{"n_layer": 12, "activation": "swiglu", "norm": "rmsnorm", "norm_place": "pre", "positions": "rope", "init": "trunc", "init_std_down": 0.0477, "lr_head": 0.00735, "schedule": "wsd", "final_lr_fraction": 0.02, "doc_mask": true}
Each number is 200 + 30 x the weight over its row's rms, rounded and kept within 0 to 999. Layers, rows and columns count from 0. The size before them is the row's rms in percent of the matrix's.

# o: layer 9 attention output (transposed), 384x256, rms 0.0415, rows 33-40,97-104,161-168,225-231,289-295,352-359, columns 0-127
# v: layer 9 attention value, 64x256, rms 0.0333, rows 33-40, columns 0-127
o352,121,236,224,237,178,181,201,201,153,175,220,183,172,201,179,156,253,223,216,161,227,150,231,176,236,145,194,218,222,212,223,222,243,206,177,213,193,215,215,156,207,225,210,202,221,235,167,194,165,200,229,244,202,218,200,211,216,210,204,267,204,247,213,169,228,173,227,240,221,227,223,220,238,199,193,199,217,189,218,216,222,234,167,156,188,140,177,172,198,199,240,232,196,275,151,238,189,183,187,238,195,146,169,184,227,181,209,250,170,205,176,194,279,190,235,216,214,248,222,268,175,205,232,255,162,181,232,194,177
v33,097,190,171,215,225,185,218,172,168,238,217,237,232,201,196,185,186,151,192,182,178,238,207,182,226,236,217,239,146,185,182,177,164,163,194,172,203,207,218,222,148,198,138,227,227,178,211,231,210,180,213,198,154,180,194,169,220,220,194,220,225,167,223,162,234,192,237,161,211,160,240,147,221,193,197,226,188,238,158,203,215,144,220,185,202,182,186,182,214,187,226,199,131,191,230,142,240,249,166,191,205,179,151,175,206,158,174,179,171,162,249,168,200,192,185,203,198,216,210,185,220,223,188,210,225,239,225,204,156
o33,100,241,150,154,228,229,166,233,223,238,172,219,182,174,179,184,223,173,216,171,256,190,174,195,145,174,214,200,150,183,191,129,179,187,171,208,183,168,210,192,148,178,168,252,245,224,212,212,216,231,189,256,203,211,208,136,199,210,176,173,239,114,218,224,197,214,152,208,209,179,205,195,151,199,203,211,172,207,154,196,260,173,190,168,149,207,236,215,254,186,211,185,213,186,222,146,211,207,206,187,245,161,193,206,248,197,209,174,162,234,224,247,164,236,180,192,205,191,189,211,228,199,242,224,200,220,214,226,169
o97,087,197,246,190,197,220,193,171,188,240,212,233,212,182,224,148,210,235,157,188,239,239,226,211,225,193,166,179,231,216,187,234,224,164,231,220,229,194,191,196,224,174,218,163,209,195,198,187,221,198,170,178,194,217,183,174,202,218,224,179,177,184,172,171,157,193,258,239,177,196,165,165,193,249,190,180,226,187,189,238,189,201,182,220,272,154,158,248,214,197,236,285,213,178,210,211,196,153,208,165,241,228,225,205,226,182,267,226,251,278,197,216,165,272,173,139,222,227,184,200,135,222,193,239,184,202,153,168,182
o161,097,200,175,209,195,248,214,168,202,172,227,135,167,209,191,256,182,165,178,204,169,182,219,216,237,207,227,221,201,225,236,205,220,201,220,191,192,203,138,192,182,161,160,192,178,175,239,237,210,188,201,124,173,167,156,153,172,194,194,202,214,205,168,203,274,225,214,173,191,195,203,196,156,254,184,216,187,185,147,187,234,227,290,200,195,204,207,201,184,230,164,203,122,263,225,193,240,225,170,203,214,175,209,187,153,251,197,238,167,235,173,180,207,247,200,188,210,133,243,245,158,234,228,211,202,192,187,157,223
o225,096,192,169,190,199,214,172,179,205,228,216,237,273,183,250,173,220,188,233,189,200,171,228,200,239,191,184,257,253,203,226,149,148,151,266,250,222,167,195,131,240,209,214,261,191,218,174,217,212,231,218,218,191,221,131,173,214,190,228,197,182,202,234,187,211,232,219,227,169,183,192,221,208,202,185,184,196,182,218,207,187,202,200,220,226,207,166,201,199,201,248,206,235,156,205,244,151,170,210,192,200,240,129,242,201,126,224,205,209,191,189,219,187,211,158,198,168,210,202,175,222,175,183,189,216,153,271,224,212
o289,103,207,210,203,176,202,225,161,180,215,151,201,168,200,228,181,192,219,222,238,171,235,212,251,189,204,295,171,240,284,177,211,169,251,114,176,244,247,185,194,200,202,169,156,208,244,247,168,210,181,199,170,263,182,228,218,160,175,212,237,209,224,186,207,237,184,168,210,252,206,235,192,159,174,198,179,193,208,223,200,224,153,205,194,210,204,208,183,181,231,132,180,197,271,211,209,197,161,189,200,197,192,187,230,214,197,191,197,184,158,216,129,196,200,282,216,163,208,224,202,189,177,157,222,207,240,231,217,222
o353,095,168,194,150,141,225,250,195,182,158,217,201,156,189,242,198,175,246,247,189,182,212,220,227,198,212,195,203,156,164,223,226,180,212,246,194,146,175,248,222,217,200,115,228,187,207,203,254,169,180,197,222,228,250,197,194,212,180,228,239,230,204,164,201,199,228,265,164,196,269,220,224,186,225,188,227,200,258,170,182,238,212,169,166,193,255,244,222,178,194,182,227,216,231,210,197,146,155,202,192,205,192,232,255,183,237,259,162,196,205,197,197,196,210,190,196,218,159,228,177,176,199,117,187,189,217,232,220,166
v34,100,229,246,201,229,196,233,155,171,156,212,263,177,169,208,205,218,195,216,210,193,196,139,237,162,193,229,150,168,175,165,231,167,183,176,181,211,194,173,202,222,188,221,225,164,190,191,249,167,258,199,136,230,188,214,193,139,156,199,210,195,202,198,221,157,201,170,174,274,224,207,179,198,195,167,263,197,193,218,175,264,227,165,190,151,221,257,179,223,218,159,199,214,154,170,228,221,185,210,211,186,213,192,170,210,232,232,185,236,192,160,197,240,132,234,193,156,185,206,178,179,181,234,245,219,255,198,114,178
o34,114,161,181,163,249,218,247,241,218,207,187,234,210,178,144,263,232,253,199,137,222,171,132,207,136,201,169,235,215,153,174,194,166,221,213,227,202,189,201,226,152,254,224,212,161,185,191,244,187,199,158,181,204,242,233,208,188,177,188,196,197,174,209,188,190,209,195,202,219,223,220,140,154,158,200,213,226,138,258,154,214,160,196,207,172,186,198,207,242,237,205,214,167,185,235,193,165,195,145,206,228,218,249,138,177,192,240,220,191,151,256,178,201,216,176,198,162,137,166,198,121,198,210,194,184,166,184,211,187
o98,101,206,169,207,162,249,144,208,225,233,215,200,162,216,198,177,212,203,185,144,185,217,276,149,220,183,211,194,198,179,187,205,178,164,229,207,207,244,204,251,176,174,138,170,210,200,243,156,242,158,203,225,181,189,176,156,191,213,212,204,173,203,213,199,228,209,166,205,234,248,212,242,208,216,186,260,216,246,200,165,121,194,206,251,222,225,203,225,239,136,201,194,232,175,189,236,234,168,249,182,151,181,210,229,178,217,267,223,212,145,224,258,239,192,244,223,189,175,193,187,185,269,218,225,199,199,162,169,215
o162,099,174,184,223,219,161,204,144,162,204,153,152,198,178,246,227,187,222,189,219,295,212,186,230,170,187,239,207,178,203,203,252,161,189,224,222,248,190,133,218,231,232,171,184,146,211,151,211,181,216,182,168,191,152,193,185,245,179,206,232,201,244,200,191,164,212,182,243,258,182,191,170,198,214,201,256,222,214,210,166,216,195,224,218,164,169,183,240,176,222,250,165,184,207,202,179,200,197,263,201,244,174,162,185,209,224,180,189,201,173,243,145,185,226,211,187,243,159,194,220,186,242,132,153,189,249,187,173,249
o226,104,209,225,158,161,184,240,273,224,240,218,175,196,217,153,200,189,251,258,240,177,170,195,222,169,194,207,235,176,227,161,129,194,184,191,190,241,194,193,187,161,178,219,203,217,186,177,160,189,174,211,288,196,258,208,248,204,224,228,203,165,220,226,155,224,195,198,184,142,246,233,218,178,224,180,167,152,233,189,168,221,222,200,129,227,165,157,236,241,236,171,230,174,154,230,205,262,241,178,157,239,215,182,162,205,165,150,252,179,205,224,206,199,211,241,181,225,200,199,199,169,181,210,229,195,199,195,189,191
o290,096,204,253,210,193,191,148,217,243,208,209,179,229,169,212,174,157,137,237,213,193,210,162,228,238,185,202,203,205,201,189,200,238,231,137,228,183,206,225,162,230,168,267,220,182,170,231,197,190,211,204,200,160,189,180,210,233,240,171,158,241,140,227,189,201,225,208,282,158,181,221,225,243,199,202,161,198,210,181,250,216,231,166,197,153,250,242,174,200,193,186,199,191,198,194,207,170,187,158,211,190,236,205,202,198,203,176,148,187,248,146,206,228,235,203,237,208,245,184,212,262,217,227,224,243,198,225,261,211
o354,096,177,189,262,130,162,241,172,220,158,230,183,202,278,260,207,197,154,192,233,189,262,224,152,169,216,176,173,217,205,260,191,181,260,213,229,204,219,223,192,243,193,214,161,212,205,192,175,194,225,243,229,209,175,233,226,213,175,164,189,183,214,189,160,165,190,176,178,198,189,248,216,149,210,166,246,182,203,192,259,181,213,198,182,210,221,238,182,168,191,228,211,212,212,157,199,208,248,183,229,228,209,220,195,135,223,188,159,249,143,209,233,199,183,254,219,198,223,176,197,203,242,238,186,191,223,206,214,186
v35,097,234,172,212,188,199,231,227,164,174,183,219,188,213,209,194,211,196,216,173,138,251,213,142,207,197,229,206,194,159,187,218,185,217,178,205,185,178,188,196,173,212,212,253,185,194,208,223,202,261,176,208,159,201,129,235,154,233,199,161,221,194,212,168,172,217,145,273,171,199,254,247,187,172,201,199,177,250,191,175,232,212,166,210,193,182,186,221,175,201,173,174,213,243,174,170,159,273,233,260,147,211,193,192,243,235,218,224,205,248,208,205,199,254,212,205,160,224,184,169,183,158,151,210,178,195,244,228,201
o35,110,228,231,181,161,185,169,242,187,179,142,182,205,264,217,184,236,146,267,221,198,203,248,218,216,237,249,188,211,157,218,201,224,197,145,195,169,221,221,200,221,210,228,190,204,207,191,228,233,186,181,220,261,171,183,203,174,244,157,182,189,180,168,147,196,207,179,232,187,204,257,186,160,211,186,122,206,230,179,136,160,196,225,154,213,232,169,215,238,234,196,206,184,256,214,187,169,195,169,222,216,170,225,217,206,166,227,163,209,228,159,246,233,213,250,202,193,180,179,182,139,202,226,208,189,194,211,175,218
o99,093,182,182,217,226,186,204,200,219,196,234,171,178,243,191,250,223,174,133,211,165,219,202,196,225,205,203,228,199,227,192,206,135,145,229,185,270,222,182,258,245,170,153,140,217,198,184,201,178,194,190,188,162,213,123,170,215,248,211,214,234,152,263,212,180,168,207,159,209,194,248,163,192,238,214,230,161,187,231,224,220,217,204,241,222,245,177,253,201,210,192,165,212,190,225,187,200,196,200,202,192,163,180,189,155,204,199,173,177,212,182,252,226,206,213,220,224,199,189,254,201,199,166,226,193,188,202,221,255
o163,091,224,223,224,143,177,164,203,176,254,216,163,234,180,236,215,193,195,172,230,220,195,218,237,207,193,215,233,210,181,208,159,199,203,264,227,234,194,169,215,146,141,255,225,213,239,217,239,222,186,251,205,217,195,263,249,245,184,196,227,221,145,148,244,188,165,239,185,179,227,243,227,190,242,212,183,201,223,172,213,202,257,204,248,172,192,249,181,229,175,160,204,154,207,176,206,248,151,197,215,190,232,241,137,206,224,259,165,194,203,189,184,187,162,258,170,191,193,215,144,246,201,206,167,233,210,163,198,173
o227,102,190,187,218,284,163,229,159,188,205,166,185,197,204,193,260,243,209,243,134,214,180,189,228,181,241,212,186,162,224,160,210,240,272,186,155,197,207,200,226,224,184,205,164,182,193,199,232,184,176,215,180,213,243,213,183,203,163,229,161,184,213,173,248,180,168,246,224,225,217,190,237,153,189,200,184,220,235,134,179,212,200,198,236,191,229,178,192,135,207,234,160,184,237,163,191,203,194,208,177,164,192,196,240,288,170,231,189,244,225,165,219,225,243,304,231,209,141,167,195,199,225,193,194,176,264,234,249,154
o291,093,210,234,228,210,260,198,172,201,192,226,209,218,185,196,197,191,244,240,156,220,188,208,168,208,156,215,189,194,189,215,188,148,224,196,220,172,212,170,163,162,199,210,185,205,236,233,215,193,181,209,242,196,207,145,225,193,164,235,187,225,175,153,246,191,160,258,211,178,222,159,173,162,183,229,161,183,189,178,251,236,246,151,188,257,214,187,196,189,191,227,211,250,192,207,276,237,212,201,229,261,184,225,186,178,171,201,192,215,193,236,190,221,185,180,202,169,201,224,203,297,212,224,188,229,135,181,183,167
o355,091,165,267,207,183,181,198,184,148,227,243,175,171,196,200,172,132,195,187,179,230,209,213,213,132,206,203,166,228,228,207,201,228,139,237,207,174,164,203,226,172,218,203,243,209,195,255,127,211,225,191,204,211,197,224,195,240,202,162,230,222,153,189,155,231,224,187,191,230,181,181,184,204,202,201,209,180,237,178,271,173,215,212,210,172,221,244,161,203,198,183,202,151,185,180,241,151,247,174,228,192,265,244,161,219,197,159,234,173,178,158,212,173,141,213,198,217,225,160,184,182,223,185,185,197,186,212,229,181
v36,101,196,203,155,196,196,201,221,214,181,219,195,159,177,233,214,131,178,195,148,193,241,218,165,195,156,168,229,248,187,211,224,207,164,202,164,194,161,197,234,235,207,191,218,195,180,190,148,166,207,283,213,177,224,210,218,209,218,150,204,189,211,150,200,157,191,199,206,260,188,201,168,231,199,194,237,217,168,266,217,146,241,225,163,193,231,220,150,252,220,198,193,177,160,192,222,189,169,149,228,191,171,171,211,173,219,165,231,171,193,213,180,195,233,208,212,252,204,253,187,178,220,220,187,220,183,170,171,225
o36,109,170,209,162,146,210,174,201,134,170,242,150,245,158,207,188,177,210,209,187,242,230,213,165,184,216,226,207,200,159,213,205,227,191,182,239,223,219,231,212,205,224,140,232,235,182,231,241,228,175,186,215,183,189,155,175,194,206,149,212,265,251,228,207,203,232,178,192,210,172,176,239,212,207,182,209,228,160,245,200,184,167,171,228,203,178,223,203,260,197,147,220,175,199,204,178,216,176,244,177,179,237,142,164,244,189,190,246,174,158,198,244,180,189,153,221,176,197,147,211,242,205,213,188,162,224,180,199,206
o100,100,238,182,232,239,242,232,210,187,203,207,229,237,181,172,216,253,234,207,188,181,217,163,183,230,200,217,181,164,199,198,210,128,222,178,246,157,249,251,225,147,175,220,237,221,185,160,234,139,267,226,167,232,173,227,198,189,247,196,182,151,232,177,132,216,249,155,203,225,247,183,182,213,199,197,208,159,201,209,216,173,200,244,233,138,218,118,175,179,186,230,163,244,177,204,190,212,208,246,194,231,177,163,249,171,231,269,180,176,209,264,204,217,233,162,224,162,206,208,214,173,276,206,179,208,180,153,188,231
o164,103,183,246,208,239,238,224,194,182,186,147,153,193,158,183,189,225,202,175,186,227,177,157,193,166,212,193,233,211,177,221,217,163,235,203,192,187,202,201,166,194,195,153,246,161,195,206,182,209,229,175,198,208,228,181,203,292,185,242,243,202,167,231,192,208,244,188,206,202,166,197,235,162,187,200,173,186,167,225,178,168,213,175,154,227,216,173,220,214,272,141,232,174,191,196,144,185,221,214,216,182,180,227,237,205,173,179,186,147,162,211,214,175,231,165,188,146,144,220,193,210,168,188,195,144,199,216,170,245
o228,106,224,190,180,196,238,123,209,233,193,154,193,196,236,170,224,216,185,176,170,162,226,208,177,194,219,174,195,222,169,186,227,175,197,243,181,212,166,165,218,222,212,201,204,121,172,207,169,169,176,172,163,212,230,247,118,200,124,161,202,176,228,170,192,204,178,219,201,214,140,225,226,195,215,174,198,201,215,169,174,207,283,182,262,167,205,198,241,188,178,223,134,197,168,239,174,193,186,195,185,176,197,216,208,236,252,168,216,208,243,241,217,190,231,174,176,203,202,207,291,157,238,223,215,139,161,177,152,206
o292,097,178,179,190,200,186,186,187,203,147,195,215,179,238,219,193,220,216,187,227,251,185,184,212,128,221,217,209,188,190,209,197,223,215,128,153,176,215,177,153,148,206,199,171,196,239,201,214,232,221,224,243,239,159,197,205,191,191,198,174,136,123,208,184,207,217,215,226,170,209,212,219,139,161,146,174,171,256,206,175,190,234,198,172,166,197,247,226,191,169,205,207,161,250,183,229,205,187,214,130,191,182,213,177,172,249,176,181,266,227,238,150,243,170,160,168,222,244,184,209,174,156,228,257,162,199,214,221,196
o356,093,237,250,210,162,207,180,149,207,178,174,244,213,211,209,225,190,172,168,227,158,190,216,204,228,178,218,206,172,210,150,169,207,212,240,211,194,169,220,164,233,235,183,183,193,218,218,218,197,190,244,215,184,146,154,245,273,191,217,246,233,234,205,219,233,158,215,238,169,203,245,163,170,200,205,147,197,235,242,241,149,193,174,151,209,197,227,174,219,158,195,216,164,245,207,210,209,183,119,207,195,179,204,196,250,130,245,232,256,223,166,252,210,137,201,188,181,195,152,187,182,172,204,199,218,243,252,204,159
v37,100,188,268,191,175,210,149,196,206,222,181,216,202,182,212,196,191,171,234,212,204,206,165,140,209,241,229,196,216,191,182,216,264,208,163,237,182,197,214,187,209,205,229,137,219,202,154,206,206,182,160,228,188,236,142,231,254,231,221,213,189,211,226,172,227,229,160,242,222,212,219,218,152,171,200,184,228,208,188,223,204,139,177,302,215,169,228,246,219,196,218,245,204,201,151,157,200,216,164,189,196,180,223,225,200,177,209,256,239,206,240,140,144,240,222,180,166,201,239,146,253,178,227,269,156,188,234,183,201
o37,112,182,212,181,180,239,228,212,214,218,221,213,217,198,242,210,230,167,209,258,220,202,181,143,182,161,200,226,241,163,194,197,215,168,224,180,222,207,198,147,181,188,278,189,200,184,233,183,209,157,189,183,188,205,240,161,224,199,272,224,244,151,203,180,152,256,231,203,183,167,174,252,214,218,232,227,199,181,137,213,167,136,224,245,191,218,225,184,225,166,204,216,205,176,186,235,211,191,201,285,170,196,241,212,190,209,177,209,189,187,216,159,173,191,198,165,185,170,201,169,223,190,225,177,235,184,256,192,169
o101,090,241,222,216,203,172,202,191,165,244,173,187,172,209,228,225,208,190,209,202,152,235,207,239,223,230,248,141,182,191,244,160,223,256,240,249,213,159,198,208,213,177,191,194,223,210,226,151,228,210,121,230,231,164,203,231,152,222,166,179,184,230,152,192,208,167,190,191,233,165,194,178,229,230,231,113,210,226,194,199,205,176,219,192,194,203,178,230,178,249,171,201,157,183,247,156,210,248,211,230,187,168,214,222,205,145,266,172,184,237,206,154,229,186,184,199,212,215,173,156,181,232,166,121,212,183,221,243,229
o165,086,173,161,178,215,210,215,213,161,174,177,145,208,199,212,174,219,207,183,209,177,199,227,158,173,230,208,228,203,182,203,215,156,136,206,203,151,174,199,183,163,206,181,235,231,239,226,189,220,195,216,203,217,207,181,177,212,201,182,227,190,161,256,200,232,137,191,240,194,187,206,210,160,220,205,243,116,202,256,161,165,162,249,183,161,187,210,206,181,213,248,197,260,180,186,179,253,182,184,203,245,211,182,294,221,259,217,214,183,131,193,199,213,186,230,236,197,242,214,177,201,187,205,227,202,261,228,187,211
o229,113,168,191,247,193,241,257,152,147,132,196,235,190,247,204,192,239,241,230,195,211,174,133,224,208,180,228,174,172,236,229,167,162,223,202,233,196,220,227,201,189,164,159,195,154,210,199,227,129,199,206,183,261,216,243,257,245,221,203,223,223,204,173,217,252,188,241,193,227,241,173,212,206,175,207,231,216,201,170,249,200,223,184,196,199,235,176,176,197,222,167,165,213,189,170,190,142,164,198,223,188,170,212,285,151,168,224,208,231,208,198,197,209,206,164,217,210,204,190,193,199,200,179,194,201,194,199,280,236
o293,095,175,181,206,212,179,238,209,172,169,203,118,210,208,208,127,184,142,183,214,216,184,205,214,182,213,98,182,225,222,233,199,183,220,165,184,221,239,221,222,222,201,232,281,192,164,192,171,172,193,225,195,180,180,209,202,200,196,226,212,177,188,208,227,211,176,170,199,254,217,196,204,206,218,188,163,202,187,231,217,160,266,179,183,188,208,169,173,210,178,191,166,184,227,245,181,211,190,190,175,228,254,190,225,266,189,214,268,171,185,220,254,193,212,183,212,155,198,194,172,178,208,227,228,184,207,246,245,188
o357,090,258,235,187,214,116,125,157,185,223,179,215,161,204,223,193,187,232,139,173,204,237,224,183,165,187,256,232,221,179,190,261,248,196,140,187,214,202,168,182,186,205,189,173,186,251,212,256,159,245,122,195,230,200,202,236,201,239,203,171,244,193,185,224,163,175,206,213,210,193,193,233,157,164,142,217,161,184,220,193,217,225,161,174,238,152,170,182,199,206,139,182,186,245,227,215,183,224,204,222,185,159,199,165,169,201,163,215,217,224,180,262,226,227,220,206,179,203,246,249,179,257,228,218,171,212,202,184,172
v38,102,170,210,179,280,215,209,223,189,202,197,231,189,217,182,204,185,190,152,214,179,179,171,232,215,143,154,208,196,226,169,198,204,187,195,191,231,183,210,226,227,180,212,186,232,229,235,202,224,206,140,231,197,247,247,240,185,181,120,221,145,141,188,164,145,159,230,187,216,203,186,214,171,177,220,183,199,177,186,203,234,225,155,158,177,193,202,164,191,251,263,189,181,217,232,159,167,191,215,279,185,136,203,187,205,201,206,195,193,186,167,250,195,243,194,152,215,236,167,211,235,216,161,205,200,238,208,195,200
o38,115,248,180,171,249,222,183,153,240,199,196,251,191,168,181,197,197,206,196,199,197,222,182,218,170,206,202,188,172,191,173,191,216,251,229,189,264,211,179,172,216,227,241,185,187,200,223,181,194,208,180,194,186,203,216,258,189,194,250,160,195,190,168,203,223,198,212,160,200,202,142,181,146,242,221,246,233,244,175,150,228,188,191,243,176,191,192,223,206,211,200,190,159,215,233,193,159,243,181,156,172,145,197,198,178,209,220,146,193,179,125,277,256,143,193,194,167,175,226,208,201,222,168,232,159,204,200,206,198
o102,090,199,182,218,208,182,173,197,192,223,156,187,160,173,215,218,197,173,169,255,209,189,187,171,185,154,161,152,242,219,208,238,204,182,227,167,169,196,190,184,227,152,218,191,268,151,172,184,240,197,193,196,185,233,227,160,215,192,214,226,165,203,242,214,239,174,224,194,282,163,263,158,230,160,196,205,188,173,176,192,261,138,231,237,216,270,170,173,227,181,172,166,170,254,175,177,216,153,213,144,217,204,179,218,197,233,255,212,219,213,164,238,219,197,148,193,220,208,211,152,164,227,162,141,222,149,189,217,208
o166,101,204,241,176,155,204,203,258,196,199,162,166,157,225,237,206,187,250,187,241,176,201,191,234,184,210,210,232,202,165,237,106,161,173,185,175,188,197,144,184,213,205,158,207,162,193,221,175,188,191,233,188,195,160,170,224,196,193,208,184,193,197,162,192,222,238,189,177,170,210,194,205,201,207,161,194,171,235,180,210,191,233,198,222,253,213,144,190,182,192,142,212,221,192,193,218,186,214,197,260,157,155,159,181,220,203,183,192,206,209,215,201,196,215,222,191,165,204,175,213,170,261,193,185,216,193,211,178,190
o230,104,199,175,224,224,185,230,244,173,229,188,214,192,184,234,229,231,202,220,182,198,199,152,243,222,197,181,194,178,226,190,230,164,207,156,212,250,207,191,194,184,200,207,202,230,194,225,166,191,241,210,208,169,176,221,121,267,258,222,216,232,178,153,217,167,175,172,235,245,154,182,192,222,168,196,197,178,263,202,207,183,158,168,183,219,215,264,210,207,188,184,254,203,235,209,189,193,213,158,229,172,184,207,135,172,220,174,238,188,212,245,190,205,218,162,206,254,174,224,274,189,242,184,205,201,190,155,143,206
o294,096,192,212,197,174,227,218,203,194,202,202,191,255,193,238,196,226,194,213,148,230,173,184,198,225,213,222,221,181,133,177,210,191,261,126,211,167,214,202,183,175,164,176,173,186,239,188,221,214,203,183,158,263,199,135,176,195,255,235,239,218,222,155,225,172,213,192,227,192,226,180,214,191,187,181,212,196,174,227,223,131,190,190,207,223,173,212,235,223,261,182,206,231,179,182,180,266,182,215,239,192,245,177,185,195,176,162,217,177,214,200,137,239,166,203,188,227,222,186,285,175,171,211,199,178,214,208,209,225
o358,087,225,197,210,201,239,187,202,197,205,215,195,233,189,161,241,178,226,206,231,154,231,237,235,209,172,166,210,139,232,200,149,181,156,206,226,169,239,230,221,194,203,218,220,164,195,242,181,219,221,227,156,146,144,211,158,184,214,222,217,225,206,225,178,248,207,213,132,212,223,182,200,207,226,243,185,185,249,186,231,180,209,197,231,143,182,217,220,180,150,193,261,227,204,208,200,183,200,228,159,221,190,202,217,236,178,214,210,259,225,225,168,155,159,241,209,181,218,241,177,211,216,159,204,223,242,207,181,155
v39,095,214,256,226,208,227,136,156,183,193,156,233,209,218,153,111,226,150,249,223,206,217,142,143,222,201,219,202,206,194,228,197,237,190,176,142,218,197,213,137,228,235,245,216,177,217,193,168,162,239,159,194,211,162,166,182,214,195,139,191,214,220,184,246,224,213,197,217,216,208,202,180,155,229,246,213,174,200,177,206,202,244,213,183,169,205,168,282,203,161,167,200,243,246,231,230,246,206,198,158,212,205,154,245,146,216,199,224,186,223,245,218,265,215,218,158,196,153,243,192,263,170,193,178,215,238,182,146,179
o39,119,243,201,163,165,214,155,225,177,202,148,194,196,208,212,97,213,151,174,176,194,197,198,203,226,216,212,206,205,151,202,181,218,172,228,164,171,219,161,179,152,202,200,205,214,200,273,132,199,214,152,161,203,185,189,216,235,249,212,206,173,153,228,191,259,196,171,240,201,156,194,223,129,214,219,267,157,185,145,253,189,217,207,178,204,181,246,243,225,190,187,202,203,186,222,202,194,225,150,184,222,237,219,218,219,172,137,195,195,230,228,211,175,192,157,210,160,156,207,217,224,190,217,162,218,210,217,205,191
o103,095,230,174,197,237,234,238,147,176,162,159,199,212,188,236,231,184,219,270,165,235,190,237,181,191,171,256,176,212,248,209,196,219,197,218,202,233,204,174,227,215,173,216,264,181,200,136,277,179,157,257,215,226,172,193,302,163,125,204,175,206,225,226,204,205,180,198,202,195,185,201,183,222,188,194,220,226,203,195,172,162,219,184,137,221,194,169,141,168,214,185,208,182,156,219,219,176,252,207,250,206,222,241,177,155,195,224,215,206,183,185,173,203,205,206,198,154,238,163,206,227,212,207,215,177,146,150,219,197
o167,095,162,225,196,156,222,180,217,184,217,200,138,189,261,202,231,200,224,156,249,225,179,236,251,176,197,191,173,235,229,156,195,225,162,255,174,215,227,225,187,222,215,237,173,179,259,166,212,221,220,275,195,179,196,193,184,155,185,207,222,165,200,239,224,175,145,195,210,205,207,201,256,243,206,207,205,188,183,230,114,169,210,196,157,135,196,233,228,187,141,208,171,167,186,186,186,223,163,178,179,168,154,168,205,159,168,175,185,164,221,202,234,244,199,245,220,227,222,262,207,208,215,205,224,177,185,208,156,191
o231,098,234,201,159,183,193,203,161,192,232,251,198,243,257,154,220,246,167,181,246,189,134,152,195,190,222,170,197,218,141,254,227,172,178,213,217,154,206,245,202,184,180,193,192,219,175,207,189,203,240,205,259,276,178,243,171,207,193,211,172,153,233,169,220,199,184,200,194,209,203,191,177,162,224,169,177,165,172,222,204,228,215,221,145,181,183,224,195,246,150,170,156,233,150,207,189,236,224,266,255,175,205,215,160,277,228,181,215,214,227,216,216,170,189,186,220,177,238,242,184,234,183,204,223,189,147,231,227,214
o295,095,235,219,233,192,149,221,164,194,201,183,180,192,158,187,221,237,252,206,194,192,164,166,181,189,230,222,184,179,162,230,228,201,248,196,179,238,215,184,233,201,234,204,145,211,150,214,194,201,206,189,188,239,234,144,214,188,198,199,176,178,175,215,208,189,253,225,166,160,230,221,206,155,194,201,172,245,206,206,213,218,204,164,220,222,276,193,217,208,235,222,174,127,195,124,143,179,160,191,173,246,122,156,179,248,199,193,207,215,184,229,236,149,216,167,191,248,180,143,167,97,254,212,219,188,215,178,187,224
o359,095,134,208,209,237,214,206,176,181,182,195,201,186,230,227,212,159,164,223,214,173,199,244,189,171,265,241,226,224,148,160,236,241,215,233,211,179,213,189,223,237,174,189,173,235,177,212,174,178,194,197,199,153,209,166,161,203,173,186,232,218,191,199,164,219,197,202,181,195,228,242,156,196,226,137,187,198,245,176,224,191,236,205,235,232,226,146,216,138,184,228,223,216,215,160,209,192,193,255,206,228,173,209,209,211,255,237,152,241,135,186,213,213,182,149,222,182,278,184,191,155,210,221,169,196,165,154,249,252
v40,097,158,197,198,224,184,243,171,188,156,271,224,212,204,188,215,197,180,222,158,121,182,165,203,226,202,223,193,248,272,180,202,255,226,225,198,191,233,244,235,191,197,265,209,222,193,236,142,198,218,184,203,173,243,195,219,225,180,199,200,180,211,162,207,255,190,195,134,221,248,208,226,222,180,261,211,207,201,164,178,168,189,218,169,229,218,207,242,268,186,195,173,210,194,252,147,181,229,189,239,171,221,174,189,223,163,231,208,238,207,220,227,203,174,207,255,217,212,223,203,208,205,203,169,167,176,221,196,161
o40,102,204,194,230,204,171,249,212,176,190,207,231,205,237,207,267,252,190,210,206,213,156,206,213,239,183,174,212,166,223,220,214,192,213,181,164,189,232,180,216,176,231,225,228,191,191,206,165,190,211,160,199,211,183,212,186,204,224,194,167,195,221,123,211,145,237,217,197,199,210,205,210,182,150,252,185,199,172,185,205,189,173,259,191,161,241,253,204,153,209,225,161,184,208,244,172,225,189,240,221,189,224,195,241,246,163,177,223,199,224,172,171,117,196,214,231,208,229,193,191,141,201,209,150,244,201,241,212,179
o104,097,208,234,182,151,211,251,231,225,212,160,214,152,220,172,170,196,226,195,197,214,191,162,250,199,138,208,212,227,248,207,167,232,230,195,232,223,191,214,199,209,182,156,197,259,197,218,181,229,188,205,230,206,206,230,221,217,183,219,124,235,216,189,216,178,227,188,209,177,189,203,210,178,233,274,191,179,213,162,251,195,141,174,213,236,142,204,231,253,234,240,195,170,201,194,189,229,153,154,138,138,208,174,172,173,247,161,193,167,230,255,202,179,215,230,226,190,245,214,225,227,181,258,229,201,215,184,209,199
o168,081,179,202,208,218,232,181,174,150,210,225,210,193,177,154,193,150,207,148,163,226,203,182,256,202,228,202,187,220,176,177,164,163,275,170,151,197,160,179,160,171,208,228,198,197,222,188,188,147,176,224,216,190,186,223,211,156,184,255,217,161,128,207,259,256,184,231,224,206,245,245,192,233,225,162,212,216,204,165,219,197,175,174,197,227,251,176,217,200,217,173,230,149,199,217,219,172,178,182,157,222,222,171,234,174,271,168,170,186,185,180,208,220,222,184,161,203,171,221,251,216,211,172,192,153,208,168,143,223